{
  "activation": "gelu",
  "positions": "alibi",
  "attn_scale": 0.177,
  "tie_embeddings": true,
  "parallel_block": false,
  "init": "normal",
  "init_std_qkv": 0.0265,
  "init_std_up": 0.0265,
  "lr_head": 0.0059,
  "batch_tokens": 32768,
  "doc_mask": true,
  "steps": 4111,
  "dataset": "wikipedia_en"
}
Each number is 128 + 24 x the weight over its row's rms, rounded and kept within 0 to 255. Layers, rows and columns count from 0. The size above them is the row's rms in percent of the matrix's.

# layer 4 MLP down (transposed), 448x224, rms 0.0461, rows 256-302, columns 64-95
size [ 90  94  96 107  90 106  91  91 109  98 113  96 121  88 107  89 101 101 106 106  94 102 100 100 100  86  94 112  96 117  96  97 108  98  98 100 100  99  94  88  98  93  93  94  91  90 100]
[[106 172 117 123 128 113 128 130 124 164 126 144 114 145 101 134 149 126 182 142  85 108 120 130 135 159 116 137 112 114 181 154]
 [157 141 118 123  90 154 130 126 115 128 105 149 135  97 140 126 143 129 151 117 225 109  87  94 116 124  90 148 184 137 104 154]
 [123 131 119 152 125 110 124 127  82 158 165  97 135 109 102 123 114 122 105  97 209 151 135 120 125 120 100 128 142  95 134 120]
 [104  70  68 135 138 138 110 167  96 121 158 139 135 143 111 146 111 123 126 135  55 111 109 145 136 172 143 170 116 120 147 153]
 [173 155 171 128  82 100 142 134 134 163  90 165 162 139 129 111 126 143  94  98 144 128  85 174 153  99 191 161 142 151 117 191]
 [142 136 155  78 108 123 179 101 152 122 137 176 118 128 116 106 103 152 135 163 178  91 108 140 155 129  78  82 149 101 148 100]
 [134 128 132  87 118 107 123  93  99 124 114  97 122 158 130 136  95 157 127 124 175 118 148 116 105 146 128 115 112 124 162 106]
 [112 131 131 141 128 125 137 156 120 110 100 149 125 121 110 137 126 137 156 178 127 157 133 176 169  81 120 142 137 129 137 131]
 [132 167 119 141 120 132 127 121 130 131 167  56 158 143 125 111 123 178 105 127 180 112 103 146  80 117  78 108 146 124 131 106]
 [129 178 118 128 157 161 114 131 141 150  56 106 131 118 111 161 139 132 105 150 104 147 107 134 151 121 136 125 120 137 121 125]
 [143 127 130 120 127  91 137 170 128 122 131 110 118 120 121 112 156 117  79 136  81 120 139 116 111 158  81 120 108 102 178 121]
 [103 216 114 114 134 119 102 146 110 121 118 161  80 101 112 136 132 114 120  89 170 124 142  82 111 140 143 107 127 119 132 123]
 [130 118 129 118 150 125 155 170 143 139 130 158 150 132 122  99 137 149  87 125 120 130 124 118 160  87 141 113  72  72  92 142]
 [177 188 119 102 116 137 126 139 137  97 118 171  85 166 136 124 198 151 127 114 138 114 104 102 117 139 115 113 136 138 112 143]
 [120 103 122 149 155 139 125 140 110  93  99 135  97 154  96 140 117 157 136 150 185 180 158 133 148 136  83 164 149 146 130 127]
 [166 191 135 140  97 163 120 117 144 110 113 139 136 183 129  96 163 164 113 111 200 186 135 133 118 117 195 110 131 125 112 115]
 [124 162 120 135 162 130 120 145 139 115 107 116  98 104 118 144 112 195 114 129 142 178 104 118 102 108 125  85 167 125 121 118]
 [127 169 100 141 123 149 159 151 154 118  91 138 103  84 151 109 127 122 128 149 116 148 127 107 133 170 133 120 116  94 137 139]
 [ 78  59  84  86 166 152 147 118 128 121 118 117 173 145  86 138 105 132 140 189 135 133 128 110 134 102 143 114 162 151 146 122]
 [117 126 135 148 128 114 112 142 131  99 132 124 166 108 150 167 107 140 113 101 105 141 115  99 106 135 124 134 126 157 101  74]
 [163 111 116 146 108 138 132 147  85 133  90 151 121 114 136 113 152 135  70  97 110 174 102 127 129 147 144 147 139 106 162 151]
 [162 143  99 120 147 134 143 144 140 139 172  93 145 122 144  96 131 101 112 136 161 163 113 136 124 100 126 122 113 135  94 184]
 [147 155 152 155 140 102 126 106 156 175 116 132 109 101 128 113 114 155 123 111  64  99 170 138 110 138 157 138 135 122 139 131]
 [165 105 189 142 165 132 143 144 123 148 105 108 130 130 143  87 120 109  88 115 218 117 124 135 161 145  37 181 128 141 141 168]
 [138 105 128 166  98 167 129 109 139  77 151 168 126 190 197 103 110 102 115 125 108 135 159 125 133  99 135 147  86 152  89 115]
 [110 157  94 117 114 163 123 128 138 141 159 127 140 101 128  88 128 126 141 137 134 161 123 122 142 173 119 125  95 133 117 120]
 [134 110 143 144 132 125 159 121 124 117 141 103 173 122 103 155 143 132 114 148 205 124 127 198 110 127  65 155 134 154 141 107]
 [151  85 122 106 121 132 169 137 108 100 104  87 149 115 143 132 129 145 137 167  83 109 172 125 131 110 183 149 168 116 116 119]
 [141 130 162 156 146 116 157 148 107 120 165 129 144 114 129 144 137  91 104 133 169 109 134  98 124 130 118 146 134  87 102 116]
 [139  72 147 205 127 123 117 151 130  90 154 105  76 189 121 144 112 151 154 125  66 163 152  99  97 106 139 155 140 146 124 120]
 [126 167 177  95 156 113 149 146 118 107 108 129 115 160 147 168 134 135  97 147 150 108 118 126 137  88 106  87 120 117 111 161]
 [ 91 139 101  77 153 114 181 134 153 127 123 124 102 125 150 140 113 112 113 156 116 104 127 120 101 151 178 140 100 121 140 185]
 [111  82 144 126 155 102 100 110  89 113 104 162 137 126 172 171 114 109 142 136 123  89  91 128 125 130 141 104 151 123 137 141]
 [131 124 179 101 134 174  76 115 118 118 131 160 146 107 141 120 120  97  90 110  86 145 138  88 153 126 135 127 151 126 110  61]
 [124  91 154 155 134 135 100 147 102 118 119 157  95 179 141 137 131 123 157 138  87 110 127 114 132 143 145 141 143 156 154 147]
 [132 140 121  85 111 125 135 103 114 150 167 139 140 121 113 108 147 146 136  66 136 119 108  99 122 126 171  94 125 110 131 127]
 [140 104 138 110 123 158 104 132 140 132 170  93 145 109 132 137 146  90 110 121 147 135 108 116 133 153 132 118 139 110 166 108]
 [140 131 136 149 176 133 135 157  97 141 117  76  64  96 119 137 100 105 109 155 106  97 164 159 112 109 147 133 166 155 117 146]
 [111 112 125  98 134 168  82  79 122 108 160  99 142 118 144 143 121 168 140 160 138  92 110 150 140 134 146 140 105 144  91  95]
 [115  75 125 119 143 118 108 111 157 123 131 117 116 157 134 155 158 139 176 155  78  91  91 179  89 142 126 129  92 166 152 145]
 [ 88 123 133 121 104 122 153 117 129 123 161 132 157 140 103 149 123 124 120 146  85 126 126 146 101 170 103 146 118 123 101  87]
 [174 171 144 131 127 116 141 148 136 130 154 178 105  83 116 101 126 142 108 121  62  90 132 143 130 131 191  93 117  57 123 127]
 [107 119 109 132 104 140 143 131 135  95 133 157 135 173 120 122 110 170 124 157 140 124 167 121 123 115 131 183 152 117 132 161]
 [138 162 106 149 112 102 127 106  97 139 146 130 103 108 136 127 137 123 110 108 155 124 120 119 116 148  95  74 112 127 138 126]
 [100 154 101  98 123 126  90 113 131 119 136 166 107 130 167  99 138 148 151 118 111 122 111 117  99  89 113 150 108 107 163 139]
 [131 151 103 136 122 129 130 137 107 144 145 129 125 100 101 105 103 105 106 146 123 138 136 137 139 133  89 129  90  93 174 119]
 [130 134 142 159 120 114 108 156 169  87 118 102 121 133 150 114 153 127 162  89 119 122 150 109 120 135 187  95 131 120 154 140]]
# layer 4 MLP up, 448x224, rms 0.0537, rows 257-302, columns 64-95
size [103  91  98  90 105  97  91 104  98 108  95 113  92  98  93 110  99 103 106  97 101 106 115  97  87 105 105  95 108 101  99 108 100 100  99 103  97  93  94  98  93  96  97  89  88 102]
[[136 104 116 118 135 133 110 111 131 105 143 156 147 138 125 147 134 160 123 136 132 126 126 162 149  75 138 134 138 117 112 107]
 [140 103  99  87 100 135 113 105 103 107 156 163 111 132 144  89 126  94 133 141  41 139 182 148 133 107 156 125 105 131 129 118]
 [127 126  90 120 127 135 126 100 113 122 132 122  97 137 141 140 112 119  98 147 145 147 140 121 124  96 155 116 114 127 139 128]
 [ 93 148 112  90 137 127 127 135 154  79 150 104 128 161 108 169 145 121 109 169 128 136 137 140 161 149 163 114 111 166 148 101]
 [ 94 141 143 133 171 145 138 119 132 154 137 139 171 129 150 123  81 110 130 131 116 132 151 118 152 124 147  95 164 173 143 124]
 [108 106  96 121 151 109 164 126 136 106 144 117 136 134 114  99 139 161  83 146 128 135 128 174 137 114 148 147 102 151 134 149]
 [149 109  92 155 137 142 121 145 102 120 141  94 144 113 140  88 112 129 124 147  90 140 115  98  62 106 103 141 125 108 119 139]
 [108 101  80 125 119 100 119  93 126 125  81  83 157 143  98 100  80 126  99 126  59 138 118 137 134  83 148 180 139 128 109 109]
 [149 146 140 139 134 117  92 123 108 135 173 149 117 125 113 120  78 130 156 123 104 106 167 122 143 135 136 147 111 157 136 117]
 [147 110 155 167 116 109 125 116 124 130 118 144 128 180 107 141 123 134  69 153 116 122 154  89 123 126 146 105 148 117 150 137]
 [ 98 120 140 112 105 155 142 108  98 123 112 153 132 109 132 138 106 122 150 121 126 131 129  97 116 159 122 128 140  96 112 160]
 [107 123 103 162 123 118  86 178 138 129 116 179 152 113 115 133 117 147 142 177 128 189 139 119 130 103 146 104 142 147 134 103]
 [147  97  94 176  83 126  94 117 129 160 136  92 126 121 127 100 136 165 115 123 129 167  71 104 105 150 142 122 107 152 125  87]
 [125 126  86 162 164 119 122 176 133 137 112 116 168 150 141  81  88 129 103 111 147 102 118 142 155 107 131 116 130 130 176 145]
 [121 135  94  98 136  72 125 138 119 116 130 134 185 134 115  64 111  92 136 104 147 106  94 117  97 114 115  84 126 107 162 125]
 [ 81 113 141 160 117 123 111 138 117 146  99 123 124 149 127 147  81 123 145 106 130 115 149 102 156 116 154 152 127 168 120 108]
 [ 93 143 107 113 137 146 112 145 117 141 156 115 112 141 151  78 117 139 144 144 121 142  82 122 156 141 106  73 171 135 127  89]
 [149 122 138 170  99 102 130 139 131 133  98 122 132 139 101 103 141 138 145 124 126 188 122 125 148 139 137 117 100 119 137 106]
 [110 134 140 118 125 149 151 101 134 107 100 142 175 120  86  95  96  84 119 144 122 180 103 120 132 109 152  96 123 140 145  93]
 [ 81 133 100 122 148 124 124  92 142 142 146  88 125 153  90 128 103 161 104 134 105 136 126  72 110  96 138 122 121 174 134 102]
 [118 122 158 119 124 123 109 118  76 131 125 127 136 118  61 121 141 128 170 113 131 120 133 101 118 145 111 158 122 118 158 153]
 [152 126  66 112 126 117 109  93  87 157 138 137 128 119 149 139 127 134  96 171 117 154 135 116 128 103 139 147 182 128 104 128]
 [173 103 156 157 158 100  85 142  97 166 112 127 138 128 135 141 135 119 148 125 131 157 119  98 173 115 115 142 145 127 150 151]
 [110 126 125 195 125 145 153 127 100 153 130 140 134 115  96 141 127 147 120 148  70 110 131 130 151 190  98  79 142  98 153 106]
 [122  96 158 131 127 108 134 134 122 152 111 162  93 145 107 198 138 167 134 119 135  76 124 147 111 102 145 124 145 101 116 124]
 [102 108 131 103 130 163 103  94  85 100 127 115 142 161 146 134 129 143 104 129 126 143 179  94 118 106 124 113 146 146 110  72]
 [ 94 120 110 140 118 115 127 131  98 125 118 101 175 125 135 174 137 111 133  72 127 138 161  97 122 117 122  90 102 129 131 116]
 [136 124 135  92 138 107 116 165 153  81 131 164 148 120 101 108 128 163 127 142 119 160 140  99 152 100 151 146 132 113 150 140]
 [153 123 148 176 119 130 132 120 157 127 109 119  95 156 122 153 124 155 104 131 101 115 137 145 125 127 116 125 160 113 170 108]
 [142 124 124 162 167 115  82  94 132 127 126 141 126  80 112 151 110 137 122 112 118 154 118 122 150 140 106 112 128 124 145 102]
 [110 118 130 177 119 128 102 132  94 164  95  95 140 101  79 139 102 141 102 118 125 137 139 129 123 115 139 130 168 142 117  66]
 [146 105 155 186 133 143 128 116  97 144 128 135 133 132 110 138 110 100  98 124 123 156 126 157 141 108 156 126 127 107 124 120]
 [146 142 119  98  89 141 112 153 121 132 117 110 129 171  64 142 142 149 106 156 119 120 134 124 124 130 135 110 148 110 156 124]
 [121 125 117 115 112 128 117  89 111 121 148 122 129 128  84 149 118 166 158 130 111 147 149  99 118 127 101  99 141 146 130 100]
 [140  64 123 152 132 101 116 164 113 135 131 135 131 112 136 143  80  98 138 197 115 209  81  90 119 144 122 141 107 118 153  98]
 [120 115 119  78 152 109 142 160 116 100  95 133 165 202 132 139  98 122 118 179 128 125 116 134 107 146 128  56 116 133 103 151]
 [ 95 132 149 179 134 129 128 129 120  98 118 109 119 150 156 147 119 135  85 112 143 156 124 135 142 167 140 126 132  95 137 134]
 [145 145 141 138 148  81 117 159 121 103  82 116 101 159 138  98 147 120 136 123 102 155 111 105 113 130 138  99 127 113  93 164]
 [107 121 151 169 105 119 100 134 119 111 122 135 124 141 158 132 101 136 113 120  97 122  97 104  82 129 154 107 145  90 121  94]
 [123 111 139 135 125 131  60 107 137 119  94 151 151  94 167 104 154 139 129 128 118  96 108 117 150 106 128 148 158 125 118 144]
 [112 134  98 108 127 143 102  98 130 121 125 139 133 118 123 119  79 113 150 125 109 147 128 152 195  99 139 152 139 169 129 108]
 [123 129 113 133 134 124 118 153 111 118 119 154 157 120  96 161 137  98 124 120 121 149 124 115 111  76 151  85 115 118 196  88]
 [129 118 125 107 105 141 110 118 122 153 107 130 150 163 152 115 144 162 170 141 108  96 130  88 141 117 103  58 124 152 150 109]
 [166 114 148 113 149 151 121 122 143 108 117 147 156 141 112 137 100 138 160 134 153 138 119 129 149  98  99  99 133  95 157 137]
 [ 78 135 146 113 144 123 108 129 103 135 144 126  90 105 118 140 106 131 130 133 124 109 156 106 111 122 120 100 162 126 119 108]
 [ 94 113 153 154 138 108 134 140 122 128  63 137 141 121 127 113 104 172 102 122 120 124 140  81 145 116 124 106  84 107 126  98]]